From a checkpoint of a small transformer trained on Wikipedia.
Size: 15 layers, width 384, 3 heads of 128.
Architecture: LayerNorm before each block, rotary positions, no biases in attention or MLP, untied embeddings.
Training: a variant of Muon for these matrices, 786M tokens, 5998 steps.
Each number is 128 + 32 x the weight over its row's rms, rounded and kept within 0 to 255. Layers, rows and columns count from 0. Numbers have three digits each. The size before them is the row's rms in percent of the matrix's.

# layer 3 attention output (transposed), 384x384, rms 0.0395, rows 218-232, columns 96-191
098:132086166147128172157114178113138134104139126060122207113148129175089116122101108161088155049080092089142129114131149155110103205163122116119135070163148167124183151188131076178161115113104126081127145095128200110163154154161144061092141165115109144098133166127187135132155063083166089143
094:113153084132112155178215096132161120064155108127170140099096141095166132109114115113112111133151157126117201113066179151146104065137115127098120133049162117143059174169151033132144092073091133161127126141154120120105192078066146096156174143129122116084195126072138153138085095077170166160
097:095135119124097137143107094189108143179127083100101123089101124081116099168140144102128082088100114177157132089093134112104106154152199120068122136093160144180170147100156110104076170158141108117147170117157147204155148100110096116127124113104178097140157155139151153196144119144130159112
102:150117130120140141143189132123120134169108097133159159079031108209168159138150051181123147140165133145111079168118124154095126138145159132122093093120158242101016148113117059104157128149117055152064165168117097091141075148111146155137115108150118129154066182182131173145137083120176206088
098:182135132112142125083146117126146136120091148081145139129136129110104162087161140138114126167088166116119149146096112162149112144226098172142107114112128061092060085086122166092100130139105103120124141077094136091104131126152174157182133113077136069092171167136115215117129184151157100132
103:151136119174134151123126079162100111112132129063146118129055168138105146142133106115167208166132136176185121153143134080147158114100083126081139142064196145097128123104159114110151124168122044156090106151174128112141096093127148129103143148150149155065104085134137116133153079172136111153
097:139106108167163077167126127207127178127112124098146132078162124107167188134175143148181109106165154171115107082126101151109191135112172059153035157146142139039149160111149057142121134142151111137132099146144134128155121201144158089124083144111137141063087147148134127148153120099065096111
102:114131083107176110143124137133057129086087116108123104148139110167135187124108097177151114112086150103146080203089179135131126127136140176140085135182221162093149105094165145083165140101144093120117204098110102100144103084174160155149165147168090155115127106078140099142092090153118181159
098:089078169187141092119170156128107092069123123130103174089138159092132161129163101144156114102090105141126105206107137125112120113171096125149177164178151150067130115169074110110102143084116151105125155129105100142103169129169071158116205129135091087102089146164144100134148139133118143165
103:138163100222078140076122181138121134084085085099145153119160118153196101145142120113142161168142159155125077165116113151126152191113166177177153100154151144108110164121148072124125179096150134107155073133146116047119146149091160175089096089116119126141135173140084114133157096130200034124
099:170138126144128119117223079191125081093163120122081144109203182083143152172125131157185125129118179094186120096155103111129130110096074049082137120095091080069176082108098218140147122113117149156086130160129144099145168171105162156086150126146157143139142139152083128131129041084137104137
095:055143111122125049141094140154121118123118117097138138130157174121103148079064120118151174147148102129060117024115122137103113152132125052063142136146068135122092139137145142117094178129081102149108175098074103131133141145174100094088115074078109100169092124162130135103114096160180147114
094:108146161132111127188104148165135164144145138104077066077142118073077102146130156128182109128131197158159164157115205125136116099098151114122155059153109062058082170148150144119130113126145117140158147113086150137148098060160144093125117099139076121101115117194109150150114071146130117093
098:163162155130057111129072136114145077091103151123121066124140133120083159150137190111152155125159103167157057127116100154084114091143200121089095101153112126141114163130145132144067135122199112133178092140078073171156134100121120091130174117104166120081125144127156118138123103117092147137
098:109139095128147158159159163112091091126127130053216165111164118098148122165140110201153163130136123154136102138083179139174152146167092098143130107140143087200103146163161117126103150100138095154152117114124141172189097104135150113138140147075146139103151161077087133119132060172124173093
# layer 3 attention value, 384x384, rms 0.0463, rows 219-232, columns 96-191
094:141114132132049103149160132091141155128135086161157135117132116149151141126159082087116109141164103203088131145137066140165215090140143095076108162114094190064169060151102145182161133151129183135118165195082109107076128165142104072059149084101150154138152079166146126095175139135107080183
100:211158078141110145093103199086111170141136156154171145188128132104139117068103126169103166080142089116091169128101106171116121102144135049153142110099141121158116072072123121114164126153128118132094124200126112182118126173099156128148122132086067134050133146077062164056184159040164086115
104:146168100128144098142101134144123175144149113119110092092145148128116140072135110134157163107162131135106091145164085113150123120178145152198135130109143058116103084087140160136147118124125104108101077146089135182108101108175124095217136053074110121162083083180150141141156130155187100116
099:132107125146142096103037160133120128137131192090110211106119078129079156116104107107107144124157163194166087119139173141096141161129103187123163132097137125092115111114115142178132082136121130144145165117154090118138108090101169095211118099102114116127158207099123157116099113110151180093
097:145090149081107177176160088094159141131079073155193140134093115133153118188091172141169092107143163116157130175133122106142167150189135158083121105160093101180160138123113083158166117145149124105109131179125083134117173104100190099180126082099139093107118143133124100110136084162153129110
098:129168122094157132144103151081133132125120092105144126116128116105143101120164112131090073098148138121094177150173124112100140119129149079076152107054080099188130127100163109122200130064138211196089132123088144144174130172102075154184170172138124107116094138163121150105170106127207111134
100:126107078105105115107108152133127126145147113060110066174166108157105145112125075067117114131125115158127103091168129074088178127138133147085164173077119150156108134133140134069100104095158081104088251106110155121162151066133127102169200132126159162123092120152167146113172094166097140122
098:142140176181135157115074078157113135104100131119109195148174092129114111105139135137083142118118174179128140178105086179112191110132128113115152157107152142147133170135176047110115111184092085050143049146122150102146189135128102116136122141172107141100113048076151144146092083153088080076
102:130139163100161109123130102127129097110121180081165168148108164102146119198145149121196143116164082117108111145095202183086080144103128150132112170115156112147131131133086108143157109092106141083183105114155121194129166149136142086140136122072165148120125102079124129163132107159178135135
100:163109149130146088131156108116138116129066132172122150145103142121137118145163096068154149113066181137154104119111103118110091108151176106127152148130155115147186135088135128166133035160112104149106128097161134123117149193108118118178134138115100099153155089143112136100135113108118168117
094:106099173123159118141136190140144179112143075146135126169070116082093165140143109134086098110139140174117114090124057094119043144158186119136157164170146112135127157098132188147101169065147124109102134173104107175101100152142133175170126088123174102098169123095151033130130170012138141192
096:171117071120115170105122162130121181159089137195134103118139116140138156165144117061146175151162117138182127131078119136121126158072141095150090100164117120115127136131186136100145106152135130156120118118149120106137059135114124125103058101112133102138115089133158160106175087057100119070
099:163079152117121161096187170090110103149140094159105157168092164117134073159134137109172111177106092103108103146105127168168096154155082140130136116141084062154102114079156116126126132123135107148128124140107153115130157197096135106093128154136118176067190139097152173122107137150125086078
099:113060126158092167162154103128105134124168130143166187119149112106103164089178139132152127147147088103144198132187128090105148149179104131151138128129166141160097176137111135153129174138110161078089117105160125175114113130092104135105125170144132123131059155157071127169120161065175091130